{"n_layer": 14, "d_model": 96, "n_head": 2, "n_kv_head": 2, "head_dim": 64, "d_mlp": 256, "vocab_size": 2048, "activation": "reglu", "norm": "rmsnorm", "norm_place": "pre", "norm_eps": 1e-05, "positions": "rope", "rope_base": 1020.0, "rope_fraction": 0.5, "qk_norm": true, "attn_scale": 0.125, "bias": "all", "tie_embeddings": true, "parallel_block": false, "extras": ["exclusive self-attention", "capped logits"], "init": "trunc", "init_std_qkv": 0.0701, "init_std_o": 0.087, "init_std_up": 0.1, "init_std_down": 0.1, "optimizer": "muon_variant", "lr": 0.01, "beta1": 0.95, "weight_decay": 0.0, "lr_head": 0.0171, "warmup_steps": 60, "schedule": "wsd", "decay_fraction": 1.0, "decay_shape": "linear", "final_lr_fraction": 0.0, "batch_tokens": 16384, "seq_len": 768, "doc_mask": true, "train_tokens": 129200000, "steps": 7886, "dataset": "wikipedia_en"}
Each number is 128 + 24 x the weight over its row's rms, rounded and kept within 0 to 255. Layers, rows and columns count from 0. The size above them is the row's rms in percent of the matrix's.

# layer 10 attention query, 128x96, rms 0.0703, rows 14-49, columns 0-95
size [115  81 115  73  98  92 100  96  99  90  79 130  97  87  90  84  95  96 104 103  94  92  89 104 110  89 115  96  85  87  77 133  92 118  97  96]
[[111 120 179 114 114  96 121 145  88 123 133 115 128  68  75 111 157 125 169 148 100 120 141 116 122 124 172 142 136 124  83 155 142  94 160 136 144 121 109 138 149 124 112 160 123 130 145 140 132 155 176 150 155 120 144 123 162 137 124 159 125  90 119 109 150 119 146 114 134  68 132 153 170 123 144 105 128 158 135  84  99 139 133 136 144 177 163 115 154 119 157 158 116 121 124 113]
 [103  80  59 100 127 164  82 103 149 167 115 131 126 114 142 126 118 169 166 114 141 109 106 159 113 142 104  97 132 147 146 118 114 125 110 124 126 119 149  93 128 141 147  98 124 114 132 153 160 127 126 121 131 160 148 103 151 144 111 114  90 126 147  98 119 150 143 159 135 112 112  78 130 146 179 145 166 124 121 154 191 123 151 140 128 128 130 144  99 167  94 126 144 137 169 124]
 [111  84 148 166 118  84 131 138  91  97 114  92 134  82 128 104 132 114 135 108 117 152 110 103  97 125 149 142 118  94 112 165 125 133 113 139 124 110 139 141 107 182  72 143 158 123 120 179 169 166 118 142 165 154 179  98  94 122 141 123 141  94 125 117  95 129 139 130 115  83 125 171 148  96 175 107 139 139 111 121 129 133 131 122 115 124 124 114 135 133 144 138 110 123 157 159]
 [114 135  52 132 116 106  83 135 102 114 111 134 147 116 120 148 118 121 140 130 126 197 129 106 119 126 133  94 138  99  92  89 165  93 135 158 104 107 159 147 156 107 116 141 106 138  74 123 141  94 118 128 142 110 107 136 145 113 103 107 117 146 141 124  79 137 100 126 128  84  98 115  92 129 112 130 180 148 140 136 143  93 114 132 120 157 106 119 107 126 121 107 181 140 117 129]
 [121 145 112 117 134 110 168 121 157 118 137 155 162  91 146  90 108 157 119  90 167 134 142 108 164 110 117 166 123  97 131  90 133 123 161 149 152 113 137 134 134 112 140 119  83 146  80 108 123 108 140 106 122 139 110 118  74 136  91 127 146 142 113 162 114 102 118 129 142 197  98 138 150 132 115 166 148 104 141 130 112 139  93 114 143 157 138 126 106 144 171 165 155 122 150 166]
 [107 152 124 159 129 131 113 141 137 153 131 136 114  93 115 142 143 131 154 115  77 151  95  91 130 100 136 118 113 126 108 128 105 163 154 132  62 119 147 116  94 158  89 168 150 110 114 115  87 135 137 173 133 173 102 134 169 126 123  88 151 104 132 103 133 154 117 114 109 103 100 171 126 106  73 118 138 133 153 101 115 134  91 110 172 131  91 112 124 117 125 146 114 147 151 129]
 [109 193 132  90 115 150 121 146 121 142 163 115 137 138 127 139 181 173  99 148  91 134  90 140 116 101 137 137 120 120 165 147 128 146 135 134 113 134 138 114 141  95 112 117 145 108 169 134 142 112 142 127 109 145 100 131 180 128  95 160 154 141 166 100 122  96 140  89 129  98 122  96  96 119  80 138 120 138 118 134 110 140 109 166 139 151 166 123 150 119 140 106 100 171  82 148]
 [142 112 136 109 111 116 179 142 164  64 145 127 113 189 146 133 106 129 101 131 121 173 126 131 109 124  90 154 118  87 111 106 129 146 151  88 121 134 126  93 106 146 135 114 121 150 123 121  90 119 147 144 108 107 121 137  91 155  91 141 143 139 111 146  98 101 125 122 126 137 161 101 145 174 157 147 169 119 118 182 108 128 138 135 167 137 137 130 102 186 115 111 128 111 104 125]
 [141 180 129 125 112 150 103  91 144 114 135  99 146 144 143 110  96  79 119 125 127 122 132 171 103 139 119 159 117  96 111 107 102 120 120 104 138 157 137 130 105 156 146 143 119 158  87 129 129 125 109 136 109 115 110  86 105 120 155 114  92 136  96 122 162 156 112 108 157 117 127 181 109 123 170 163  66 110 138 106 113 150 134 146 121 178 123 117 116 114 145 141 171 139 123 183]
 [103 123 115 142 150 163  67 110 105 125 115 138  94 114 130 144 130 119 174 124 108 127 106 170 121 122 160 108 100 130 136 106 116  95 163 138 123 142 151 107 128 100 103 118 123 110 129 153 121 162 163 121 180 117 136 126 133 105 161 114 146 126 119  99 109 150  72 116 116 115 127 154  76 133 162 131 140 128 113 137  82  63 174 184 124 114 127 103 150 134 140 111 145 145 108 118]
 [134 105 128  89 117 151  96 129 124 125 166 154 147 156  90 167 116 122 114 135 117 121 146 127 143 134 135 127  99 124 104  78 116 107 124 170 116  87  84 151 144 116 118 132 137  97 111 137 156 123 127 136 113  62 151 160 113 158 138  78 156 120 129 191 115 151 137 114 155 115 136 147 119 153 163  90 157 171 132 117 168 131 140 162 153 103 126 126 108 127 152 147 125  87 113 119]
 [132 111 129 106 112 120 114 168 131 138 158 151 127 151 140 162 163 133 133 143 117 169 102  74 123 109 121 111 152 180 124 134 147 142 109 118 114 135 114 147 177  99  79 116 128 116 163 139 131 152 148 162 125 116 145 210 149 127 169 160 100 165 146 114 137 135 138 117  91 119  82  92 138  89 115  88 149 120 124 131 122 107 146 117 133 170 116 131 149 133 134 118 145 119 106 106]
 [107 141 121 119 131 126 120 101 161 127 184 122 133 147 147 120 125 122 100 202 138 123 110 183 146 118 162 118 176 131 151 119 141 107  95 149 173 145 153 106 143  90 131 144 129 120 133 141 135  98  99 151 122  99 177 139 156 151 146 125 117 119 106 111 146 144 120 152 119 150 114 115 146 116 111 122 119 117  94 121 137  70 161 170 155 174 131 116 132 146  98 109 143 128 135 178]
 [145  71  93  93 117 172 140 110 127 133 108 112 184 129 108 128  88 138 128  81  82 160 142  74  83 164 164 111  78 136 112 102 154 129 141  96 114 165 147 133 161 142 119 172 155 147 121 148 118 180 150 108 138 102 115  99 140 139 106 111 107 118 111 145 129 125 126  96 112 100 137 121 125 139 120 123 132 117 115 173 119 112 133 124 139 128 110  97 128 136 114 142 137 122 138 108]
 [133 128 140  92 101 134 117  86 132 174 161  94 182 141  95 104 114 111 100  99  78 144 139 151 164  94 139 137 152 107 145 121 187 109 106 109 134 121 104 111 108 151 114 147 117 138 112  99 140 174 115 131 118 113 151 127 109 121 132  97 184 127 110 157 136 129 135  89 122 163 102 129 112 147 134 129 106 123 105  83 104 104 118 175 123  85 115 105 109 154 115 137 146 117 126 122]
 [152 102 110 152 110 128 170 132 135 162 148 139 141 100 106 118 125 170 142 117 167 128 116  96 108 145 126 116 141 133 128 178 140 117 172 153 191 141  80 155  96 116 129 119 135  85 134  80 135 148 131 144 138 144 100  97 118 161 115 108 155 153 142 144 142 117 119 165 156  89 153 126 126 115 135 109 134 134  96 113 132 131 146 109 128 164 135 132  85 129 126 181 159  84 162 138]
 [122 132 136 150  99 137 153 187 103 129  92 117 136 163 109 141 130 121 122 125 109  70 132 143 166 106 168 119 142 185 132 121  99 116 125 131 114  84 132 174  88 126 102 116  85 111 170 121 125 143  96 151 131 155 121 137 141 140 110 106 116 123 127 138 129 148 140 154 145 136 145  97 122 134 103 147 136 112 139  62 134 119 105 155  87 133 130 125 130 146 113 106 144 152 135  56]
 [ 98 131 142 110 139 107 145 141  47  97 127 128 115  86 130 122 154 111 148 124 113 146 112 110 127 103  93 163 110 156 133 120  92 111 130 138  88 104 112 126 158 136 135  92 101  87 154 137 170  86 135 124  99 157 123 144 153 135 102 124 142 151 135  86 165 156 148 103 155 138 130 159 104  94 114 111 163 121 116 106 138 115 133 130 152 127 168 136  86 119 100 164 118  99 155 114]
 [149 113 124 151 102 154 130  85 130 127 129 120 144 135 161 150 134 152 127 126 108  77 121 100 142 125 116 143 123 143 110 148 135  86 116 148 158 168 121 120 141 182 155 144 103 117 155  90  88 126 141 148 111 145  90 150 104 102 100 173 132 145 155 136 148  75 156 128 110 112 101 182 100 125 140 123 101 111 133  81 111 113 113 166 142 126 149 113  92 161  90 151 157 135 111 133]
 [108 165 106 152 130 122 135  97 135 102 131 121 155  97 120 100  95 158  97 114 105 181 144 144 157 144 166 116 116 147 140 126 131 104 115 149 116 104 113  83 140 112 121 150 121 104 119 122  89  83 109 123 109 121 120 153 160 142 142 133 114 141  89  90 117 144 164 141 179 120 172 132  84  91 151 113 104 107 132 124 120 118 108 165  71 108 101 129 113 121 161 102 150 163 112 112]
 [108 126 142 104 130 142 139 149 129 134  98  87 123 133 115  54 121 141 123 117 124 150 136 116  87 121 147 116 184 122 135 127 107 137 125 115 121 103 130 100  97 128  71 171 129 144 140 124 104 141 117 104 143 138 135 131  83 144  84  96 126 123  98 132 118 129 153  84 130 155  67 143  97 183  70 159 176 143 138 135 160 160 145 139 117 135 123 123 137 132 136 104 122 134 134 130]
 [199 130 118 128 146 138 116 130 122 188 137 159 129 147 145 150 133  81 167  99 113 145 129 113 140  95 102 109 171 163 149 120 101 142 123 105 133 119 154 159  81 139 121 111 105 144 108 111 133 167 179 147  86 135  94 110  99 136 131 127 100 133 131 145  88 129 125 149 123 159 111 146 159 129 131 139 137 101  94 125 102 142 142 124 143 138 137  99 164 100 104 104 117 142 131 182]
 [126 171 137 125  98 143 127  75 118 125 118 116 178 123 115 171 130 133 165 122 136 137 145 133 127 117 151 159 153  59  81  97 141 100 127 151  77 106 121 127 151 108 123 179 118  86 160 125  89 116 141 126 144 140 140 109 112 125  76 144  88 145  85 126 125 136 160 158 131 159 129 150 113 102 169 125 157 119 109 122 129 137 136 137 144 159 148 136 128 118 154 140 131 144  95 124]
 [130 152 158 180 146 145 133 115 127 128  73 131  87 125 127 106 123 115 100  67 131 127 112 108 119 131 124 134 126 110 106 132 142 145 129 172 135 150 144 132  96 131 142 139 108 109  87 168 176 104 130 135  96 170 121 130  85 137 139 109 140 124 162 107 149  89 165 144 167 111  94 162 154 145 161 121 141 117 121 145  88 154 100 136 128 107 150 148 126 142 108  85 177 130 105 125]
 [118 118 157 135 145 115 122 140  99 148 100 163 111 122 151 150 106 179 131 149 157 125 115 106 141 135 175 137 100 133 166 129 117 149 105 153 147 134 137 129 102 143 132 192 155 188 132 144 156 146 144 128 157 138  97 112 146 136 104 149 164  77 114 100 138 168 142 187 118 136 121 120 134 130  98  97 141 131 176  95 117 100 128 162 127 115 125 141 145 138 150 174 109 139 145 109]
 [183 181 108 116 149 119 121  87 127 164  96 109 140 164 136 135 152 141 148 141 155 128 186 138 102  90 125 140 137  73 105 136 166 125 130 108  89 101 121 160 134 129 137 135 134 151 128 140 157 134 144 129 133 158  98 107 132  84 125 134 149 106 138 120 100 141 145 175 125 144 151 163  93 104 146 105 146  86 122 124 116 165 145 127 134 119 140 120 124 144 104 114  94 173 166 150]
 [160 129 112  99 125 137  84 199 110 123 149 110 122 139 125 175 128  96 110 124 128 107 176 125 149  94 166 139 124 121 169 126 110  92 145 105 181 137 124  96 109 161 133 154 145  94 101 126 145 136 144 112 128 113 160 124 157 142 145 134 115 116 147 141 130 146 126  84 106  90 120 171 105 123 134 108 129 131 140 138 107 122 149 155 123 124 106 115 160 140  93 113  74 158 135  81]
 [ 99 144 149 145 163 160 154  99 103 105  91 130 141 137 153  90 115 147 164 111  93  90 128 102 128 148 107 162  89 124 153 135 126 136 135 131 109 135 121 144 149 148 133 102  83 134 121 118 187 105 141 152 123 162  79  91 129 100 115 104 129 114 147 179 171  86 123 164 163 134 117 110 145 106 149 100 124 130 136 111 133 159 128 164 104 142 140 143 109 130  83 150 118 119 143 107]
 [150 130 103 138 120 126 132 148 120 118 114 161 135 102 133 126 109 142 104 121 100 155 151 140 118  98  63 178 179 124 139  94 125 149 116 123 109 208 158 133 170 128 112 124 126 111 147 118  94 122  86 146 158 129 101 128 108 146 117 169 119  99 136 161 150 136 148 164 118 130 142 152 107 128 138 130 126 118 140 108 157 123 146 144 155 105 186 105 150 174 141 135  87 125 143 124]
 [134 156 151 152 173 125 113 133  86 141 139 142  95 145 155 151 125 108 105 139 100 177 110 130 139  97 153 130 138 141 144  99 153 110 124 121 115 127  90 132  97 104 137 144 134 157 135 211 161 133 126 140 144 146 167 148 117 147 124 126  94 106 117  95 129 111 126  78 132 103 116  72 161 132 128 137 153 156 135 145 159 108  91 150 111 150 121  88 146 145 119 119 148 139 147  81]
 [133  90 158 100 162 134 141 127 119  92 133 134  96 126 102  72 149 131 169 146 126 116  86 119 112 150 146 124 125 115 122 180 114 163 121 133 120 100 155 130 133 110  96 166 113 197 184 136 103 161 123 122 179 123 114 136 126 122 158 149 102 131 159 116 114 137 122 144 140 146 134  86 115 165 146 117 144 107  92 158 125 136 140 115 105 143  92 120  81 118 153 121 123 103 145 111]
 [166  89 112 150  95 133 149 147 148 120  92 113 141 154 131 123 136 157 108  95 139 115 150 158  85 140 108 160 126  90 121  89 110 121 117 123 126 178 126  94 136 149  86 116 177 110 119  99  82 100  99 111  85 144 108 117  59 140  92 133 113 141 139 173 146 104 134 138  89 118 107 128 109 108 155 170 123 126 130 135 103 144 145 122 117 116 133 166 140 147 117 129 120 143 111 133]
 [113 124 132 154 158 123 178 132 116  92 149 114 161 144 166  73 141 174 102 117 133 103 134 117 121 134 100  95 156 154 133 157 153 144  77 122 109  73  99 126 165 106 133  74 159 150 133 116 122 129 113 121 139 160 128 147 131 145 125 116 118 131 148 161 106 156 116 122 147 127 151  81 151  98 130 117 154 118 102 119 133  98  78 125 118 141  84 137 158 140 126 141 134  83 120 119]
 [107  99 100 106  96 153 168 124 128 109 111 114 148 153 151 142 147 111 127 123 158 166  84 134 153 115  68 170 121 143  73 114 136 146 120  88 110  91 124 161 153 101 108  81 104 135 112 103 134 123  97 155 114 106 117 105 128 145 132 148 133 136 154 129 129 107 149 124 129 140 108 144 142 166 113 126 164 110 151  96 115 139  90 126 118 124 114 143 102 182 151 181 147 102 108 117]
 [126 157 141 112 132 108 116 147 120 150 119 172 113 121 105 145 124 139 162  97  54  80 104 108 112  93 155 144 123 142 141 127 106 151 133  99  81 131  98  94  72 138 108 121 149 183 139 116 103 147 114 130 181 105 137  85 159 168 134 128 147 101 118 129 108 152 139 132 124 136 103 141 154 119  96 145 116 136 101 124 129 161 145 132 127 112  97 129 127 110 148 117 104 107 165 156]
 [127 141  80 135 140 101 121 135 107 105 173 114 197 122 117 114  86 106 120 156 127 166 102 139 110 119 156 153 153 173 188 143 104 118 125  97 120  88 143 136  91 162 129 134 103  94 161 115 147 111 117 121 115 161 134 119 171 157 151 132 144 134 134 110 139 105 134  79 118 119 127 162  93 112  81 120 130 133 103 131 151 106 107 159 144 110 147 114 155 143 131 130 114 104 145 131]]
# layer 10 attention key, 128x96, rms 0.0704, rows 14-49, columns 0-95
size [ 86 101  81 103  92  98  95  97  69 117  93  98  94  99  95  90  94 100 105  92 112 113  87  97 115  91  96  98 103  85 112 108 105 109 123  98]
[[ 90 137 183 129 129 159 127 113  83  81 158 140 128  85 130 140 127 181 148 141 109 144 126 121 111 121 140  89 108 130  92 113 165 110 176  91 107 168 125 158 119 155 119 118 185 106  99 121 153 121 116 150 108 128 133 112 129 132 142 125 157 116 161 124 112 146 114 150 134 105 165 127 169 126 154 122 109 169 155 126 137 142 139 106  96 164 111  86 132 118 139 146 148 118 152 100]
 [ 92 130  92 150 161 162 123  94 131 121 117 130 115 127 157 123 120 127 130 113 120 117 130 144 164 128 101  98  84 128 133 137 121 171  68 172 111 139 138 108 126 120 186 133 148 144  98 135 125 139  79  83 110  86 114 138  99 143 130  90 157 111 132 167  89 122  93 161 148 135 155 122 156 133 116 120 169 135  83 150 153 116 137 141  94 125 107 126 102 126  93 131 163 115 121 139]
 [102  99 134 184 154 145 107 125 131 148 105 117 111 128 127  88 120 131 108 112  94 124 125  92  93  93 149 152 161 133 113 135 123 135  71 139 116 123 124 156 138 127 125 156 174 112 142 155 129 160  92 170 148 159 145 117  80 182 116 123 137  93 175 129 110 115 111 104 132 114  88 136 121 115 143 112 160 121 131 123 127 163 149 128  95 119 155 143 168 141 111 165 105 101 156 151]
 [107 133  87 181 158 143  97 119 143  99 116 159 137 130 166 125 130 140 156 164 109 132 135 164 150 133  99 125 101 121  80 116 145 153 132 149  96 119 125 126 129 123 132 107 129 138  92 110 117 136  82 107 130 106 130 169 154 151 120 125 114 129  91 179  85 127  92 120 132 131 121 110 133 140 175 149 158 179 150 131 150 106 180 143 115 151 104 111  80 135 129 125 176 142 119 120]
 [147  94 103 127 104 137 128 162 161 134 135 100 146 139 132 133  92 111 102 119 181 149 128 133 118 134 142 175 100 143 101 130 134  91 161  65 174 132 107  98 128 119 130 139 128 136 141  99 140  92 164 150 108 140 136 130 119 157 101 115  97 152 135 112 157 139 136 124 125 189 102 132 128 111 105 118 107 101 162  86 112 140  84 115 134 133 100 161 145 178 152 134 123 159  99 132]
 [108 114 140 157 133 124 113 144 108 109 104 158 107 110  88 120 180  98 144  90 115 133 125 108 124 161 130 120 138 122  97 113 132 131 127 161 121 163 139 152 131 108  96 127 127  92 110 137 120 114 110 126 146 146 148 123 143 141 141 107 187 151 161  54 110 136 114 113 111 116 148 163  97 116 203 142 161 155 140 154 173 136 138 115 163 128 111  94 138 104 146  99 158 143 123 111]
 [122 174 124 107 165 157 152 159 141 125 155 128 123 161 102 108 151 157  98 124 100 123 120 113 109 116 149 125 145 138 130 129  94 138 205 118 133 152 114 111 130 164 141 149 113 146 122 143 155  63 167 131 112 164 130 125 125 130 100 154 135 156 122 116 163 120 188 120  95 124 165 150  99 101 137 129 131 116 162 143 142 103  94 109  91 105 150 150  99 141 131  95 136 156 114 122]
 [167 137 118  78 102  82 165 122 116 163 135  88 137 146 146 125 140 114  71 132 149 138  89 116 138 140 106 118 112 164 146 119 146 133 133  91 148 141 109 137 150 163 107 140 152 124 114 119 133  87 158 136  89 172 110 130 125 170  72 192 127 145 129 122 135 150 131 126 139 138 128 130 102 153  97 156 150 114 141 100 144 132  90  99 151 116 106 162 115 142 133 153 128 158 104 126]
 [133 178 155  88 114 146  90 128 150 125 136  83 185 143 120 106 160  99 142 111  68 127 124 142 125 109 113 134 143 121 130 128 107 135 132 107 110 142 112  88 104 102 115 136 108 135 104  86 120 142 141 128 101 118  83 114 136 103 136 117  99 164 184 101 115 154 151 153 103 116 122 134 174 146 145 174 128 140 116 136 137  99 120 142  98 111 160 156  84 151 104 148 101 111 129 114]
 [ 82 151 106 195 160 155  91  91 110 115  89 140 120 116 157  97 155 140 183 141 140 124 126 155 150 116 119 112  73 142 126 148 140 109 107 130 105 130 136 139 118 124 120 128 138 111  97 106 135 151 101 122 136 111 141 120 135 132 174 111 163 115 111 161  65 107  83 146 140 140 135 132 127 156 169 113 144 157 110 118 134 119 151 156 113 111 117  81 112 110 130 170 148 114 117 133]
 [106 111 107 164 127 126  74 117 122 113 150 134 156 174  97 165 130 142 149 146  97 186 118 164 121 106 152  89 122 126 161 123 142 144 138 185 107  83 131 143 158 111 119 120 134 112 127 135 126 148  84 121 140  90 105 122 142 113 106 116 146 117 126 163 108 126 124 161 126  92 106 120  91 145 167 132 119 140 124 158 126 133 175 168 129 134 124 153  92 116 118 110 169 133  94  98]
 [169 103 120 123 102 117  67 170 151 127 115 153 128 130 125  88 156 148 144 171 129 170  87  95 113 138 111 109  94 149 124 119 110 159 146  99 156  92 103 101 162  98 140 122 123 126 140 101 166  99 140 138 121 131 147 127 161 127 119 122  92 110 154  99 106 121  94 137 136 116  86 134 144 161  96 112 136 108 119 152 114 161 146 147 158 123 160 137 116 171  84 121 108 123 137 104]
 [118 128 151 154 138 107 170 123 132 137 146  93 191 139 121 176 116 100 155 111  87 127 112  87 112 108 148 108 150 140 126 137 128 121 107 131 162 121 134 129 108 124 133 129 160 126 145 133 102  92 151 139  98 101 135 156 147 134 174 131  94 120 164 137 152 178 144 206 124 119 160 125 114 111 122 179 149 100 130  97 139 113 105 155 137 138 113 145  90 132  92 120 113 117 129 159]
 [145 113 142 128 119 145 152 108 109  62 124 108 127  85 119 123  90 117 106  91 161 127 164 110 115 122 138  74 151 151 151 137 118  84 138  89  89 127  99 110 152 157 132 185 141 114 129 132  84 148 118 114  95 124 116 145 109 134 134 138 110 122 143 109 201 106 148 112 118 124 116 125 112 119 138 146 163 131 139 114 125 116 117 104 134  90 132 152 109 170 116 144 156 132 137  74]
 [117  79 115 103  92 137 139 148 150 154 131 108 145 169 147  79 114 156 121 117 126 106 178 177 124 109 144 156  95 121 140 114 118 142 189 103  96 168 111 116 119 155  93 127 139 149 102 115 130 160 121 122 151  97 129 113 107 141 118 116 156 110 107 156 120 142 174 131  72 127 155 147 164 157 150 107 112 147 101 133 123 122  92 118 142 116 132 130 110 143  97 164 127 124 164 134]
 [146 123 135 133 121 110 159  75 115 124 168 163 117 103 180 164 135 145 101 151 135 166  73 128 167 158 149 148 135 108  88 172 125 146 127 125 170 105  78 124  82 114 125 115 150  74 130 101 122 121 145  87 168 120 135 100 101 123 132 135 121 137 150 137  96 121 129 119 132 145 141 112 122  84 116 118 106 109 141 122 108  98 106 109 112 139 156 124 139 147 146 168 112 112 110 136]
 [124 127 169  95 107 152 175 168 101 141 153 110 138 145 133 151 120 135 120 138  95 133 136 170 126 147 161 114  74 143 120 161 111 148  96 112 138 103  96 112 168 142  99 154  87 126 145 125 104 122 161 171 107  99 115 148 157 145 118 116 106 110 124 147 142  97 138 111 106  95 116 146 165 182 143 147 127 134 111  93 126 131 123 127 105 135 141  85 167 130 101 128 112  80 138  96]
 [141 148 170 109 147 125 132 112  88  97 125 132 114 129 141 143 144 131 161 101 138 137 104  62  86 152 123 118 118 134 147 140  89 102  94 148 101 130 153  95 162 140 107 135 151 109  96 171 128  94 168 148  59 112 132 149 167 133 135 107 122 135 126 104 134 113 127 153 119 110 141 150 144 134 153 147 151 118 126  95 116 102 123 151 134 156 137 130 175 139  90 137 180 101 104 106]
 [158 131 133 136 108 113 125 118 134 114 154 166 163 169 162 177 143 165 136 131 115 104 114  73 122 130  75 118 124 138 130 172 175 122 102 162 128 100 131  81 131 140 127 121 113 112 147 156 136 156 123 153 128 113 155  75 159 119  81 144 132 141 134 142 151 130 101 104 109 133 124 157 102 136 114 122 103 143  88 136 132  99  70 147 130 145 157 137 139 101 128 102 123 162  99 138]
 [134 131 106 102  92 140 104 128 150 132 144 135 133 141 122  86 111 131 109 120 105 122 141 116 172 142 127 156 136 118 141 166 103 123  93 184 135 135 105 128 126  60 107 136 138 118  75 119 129 157 137  87 124 116 104 132 165 135 133 120 127 100 131 118 118 139 163 118 170 119 105 122  65 109 146 106 112 101  79 131 106 137 143 146 161 115 117 107  80  71 129  93  97 130 121 128]
 [101 115 102 128 129 139 141 131  90 146  90 182 106  83 126 132 150  91 128 142 126 165 113 134 141 127 160 140 120  80 112 149 102 123 118  97 136 131 125 113  93 122 115 129 140 145  84 177 104 148 117 125 106 126 127 168 166 120 153 107 136 106 126  89  81 138 106 155 152 117 132 129  93 174 156 115 139 116 137 131 186 145 156 131 125 159 155 108 144  87  87 114 123 138 100 111]
 [177 133 139 126 142 163 105 121 122 184 154 146  94 131 163 179 181 130 130 136 142 136 101 113 132 141 131 118 164 138 143  49  97 123 132  99 121 160 127 152  85 137 143 146 121 135 130 138 149 115 117 123 149 125 103 122 153 152 166 118 110 141 111 109 123 135 151 141 125 141 119 111 120  95 140  78 146 112  79 183 124 117 120 145 123  88 150 120 172 102 105 102 119 135 129 123]
 [135 156 126 159 156 101 130  88  90 171  92 146 174 119  93 126 121 109 118 127 147 134 159 168 129 115 120 139 126  94 106 145 138 120 102 136 103 120  86 117 143  82 189 148 104 116 143 151 125 124  94 142 129 150 142 113 155 124 129  97 100 104  94 152 157 114 156 121 160 153 111 141 132  90 155 121 145 123  91 148 143 148 149 143 143 164 138  86 166 135 145 123 173 147 102 137]
 [122 135 131 131 161 103 134 111  79 125 135 144  74 149 122 116 165 105 133 106 112  74 113 134  90 147 113 103  92 111 137 100 125 140 138  83  93 135 101 129 118 143 137 149 152 126 121 143 159 141 125 105 109 153 127 146 123 135 124 104 116  92 140 141  88 117  84 122 151  97 162 147 135 109 139 102  76 130 146 131  75 103 135 119 112 153 135 153 141  96  69 111 169 164 121 106]
 [ 92  92 127 133 159 142 105 101 145  98  88 150 144 125 168 122  94 126 166 112 135 135 137 142 126  95 157 141 140 165 161 209 118 118  97 114 160 106 130  99 124 149 122 174 130 108 110 197 140 129 126 145 162 102 157 119 133 152 128 102 127 103 148 120 135 137 141 158 140 139 143 128  93 140 133 111 152 142 139 147  73 130 152 140 140 152 142 138 106 139 119  97  87 134 153 129]
 [104 114 114  83 142 107 108 113 147 174 109 109 109 124 176 115 140 119 164 143 107 152 166 112 135 170 132 146 104 105 132 118 120 148 147 147 127 100 147 147 150  99 139 133 102 148  96 111 119 122 171 121 124 167 154 172 122 121 119 123 165  90 114 129  80 149 122 188 149 120 150 160 126 160 144 125 125 134  93 139  96 160 109 146  96 153 169 162 123 168 115 128 134 152 153 133]
 [156 125 136  99 103 128 109  94  93 111 124 100  91 165 141 178 101  91  92 136 181 145 150  97 109  99 182 138 152 146 207 129 116 125 120  98 124 130 119  98  91 173 115 120  72  86 121 165 139 121 150 122 107 109 147 137 133 125 109 132 115 145 116 108 138 169 133 135 122 144 105 149 111 121 134 139 158 109 117 132 119 106 109 160 115 126 124 129 145 141 118 114 101 133 109 119]
 [101 142 148 167 148 154 133 131 104 134 131 116 120 103 171 156 156 151 151 130 104 129 150 132 174 131 154 167 136 119 168  81 111 134 139 148  85 136 140 147 126 104 118 136 113 142 145 155 147 139 110 155 159 127 126 106 146 131 185 138 117 165 106 167 113  70 158 151 152 125 130 130 115 141 106 103 128 164 158 186 119 132 122 157 110 136 130 110 154 107  80 148 163 125 144 158]
 [ 99 149 142 157 148 150 141 133  99 144 105 169 120  98 117 167 117 100 179 133 128 171 130 134 125 116 133  99 119  83 120  79 175 120  95  85 122 153 174 133 104 143 133 136 139 105 143 142 119 112 119 102 105 186 105 107 182  98 116 105 101 114 115 127  96 169 118 127 153 104 130 110 108 122 157 104 142 110 125 168 142  96 141 104 131 140 140 131 126 131 100 129 163 115 153 138]
 [131 192 112 170 108 104 135 161 136 139 149 150  83 152 104 146 125 111  83  86 114 162 165 149 124 148 150 137 129 148 127  99 162 123 136 128 117 137 112 117  91 159 185 135 144 153 159 145 152 143 109 148 102 142 137 148 115 113 119 127 101 131 132  96 176 131  95 112 149  82 132 107 105 120 135 112 132 152 135 126 149 158  96 118 131 156 104  89 118 131  95 158 117  83 148 121]
 [ 97  84 145 105 163 137 135 133  90 108 113 134  84 125 105  83 102 115 130 146 137 107  78 158  97  94 128 120 110 140 139 137 135  88 117  96 114 103 119 123 148 132 151 175 113 125 107 112 143  84 114 128 157 175 119 128  97 151 128  97 156 121 105 100 108 116 111  78 111 152 118 145 119 182 112 156 147 135  80 136 140 120 169 103 160 108 128 134 109 120 157 121 126 138 158 136]
 [164 140 116 135 131 108 109 125 112 108 116 151 175 102 175 100 170 126  96 106 109 103 154 125 149 117 172 101 155 112 148  93  89 137 120 128 178 116 103 190 146  94 121 118 126 131 130 140 132 138 143 130 115 165 126 128 132 131 103 177 128 122 136 170 124  97 147 136  66 140 129 105 178 122 134 117 109  92 118 153 102 120 144 148 127 144 151 147 119 155  98 125  91 145 106 110]
 [120  98 161 143 131 134 169 116 124 101 168 131 141 109 191 112 130 145 137 127 126 181 146 126 132 123 126  95 145 129 166 121 122 105  69  69 103 102 106 107 140 132 111 108 156 108 127 135 137  87 147 146 131 133 128 157 140 131 121 151 134 148 172  89 141 106 127 104 118 113 129  84 110  93 156 146 149 107 135  84 140 126  96 134 144 146 104 139 132 109 140 175 102  74 130 132]
 [ 98 107 145 113 107 126 162  84 149 172 102 136 147 111 161 149 113 142 150  94 130 144 120 117 171 130 106 155 173 133 116 155 109 133 120 107 120 129 131 174 150 102 102  97 120 126 131 104 152 168 115 143 144  86 137 135 154 176 135 120 120 134 140 140 113  69 123 159 179 115 117 127 167 144 143 152 138 111 154 150 130 123 114 207 107 134 113 139 101 112 131 141 113 108 103 131]
 [111 163 109 146 157  99 129 108 175 139 142 154 181 134 126 144 101 121 117 109 156 109 135  82 112 135 121 100 128 115 144 104 126 130 101 202 160 110 149 118  94 160 144 147 151 162 187 139  80 115 143 143 154 128 163 106 133 156 140 114 131 124 123 131 146 118 146 148 116 141 114 129 135 149 106 165 110 114 108  81 151 165 138 124  87 140 135 121 121  93 129 117 141 171 145 103]
 [151 176 117  80 124 143 149 118 137 157 160  90 148 143 144  88 104 158 119 128 106 122 116 115  95 137 152 159 140 126 129  81 109 130 101 135 140  85 135 159 157 159 114 142 104 133 187  94 138 155 130  98 106 160 117 130 149 170 134 122 154 130 170 129 109 152 143 105 119 136  99 131 116 148 101 121  95 109 136 161 152 152 115 129 114 120 120 136 125 141 108  93  85 145 159  74]]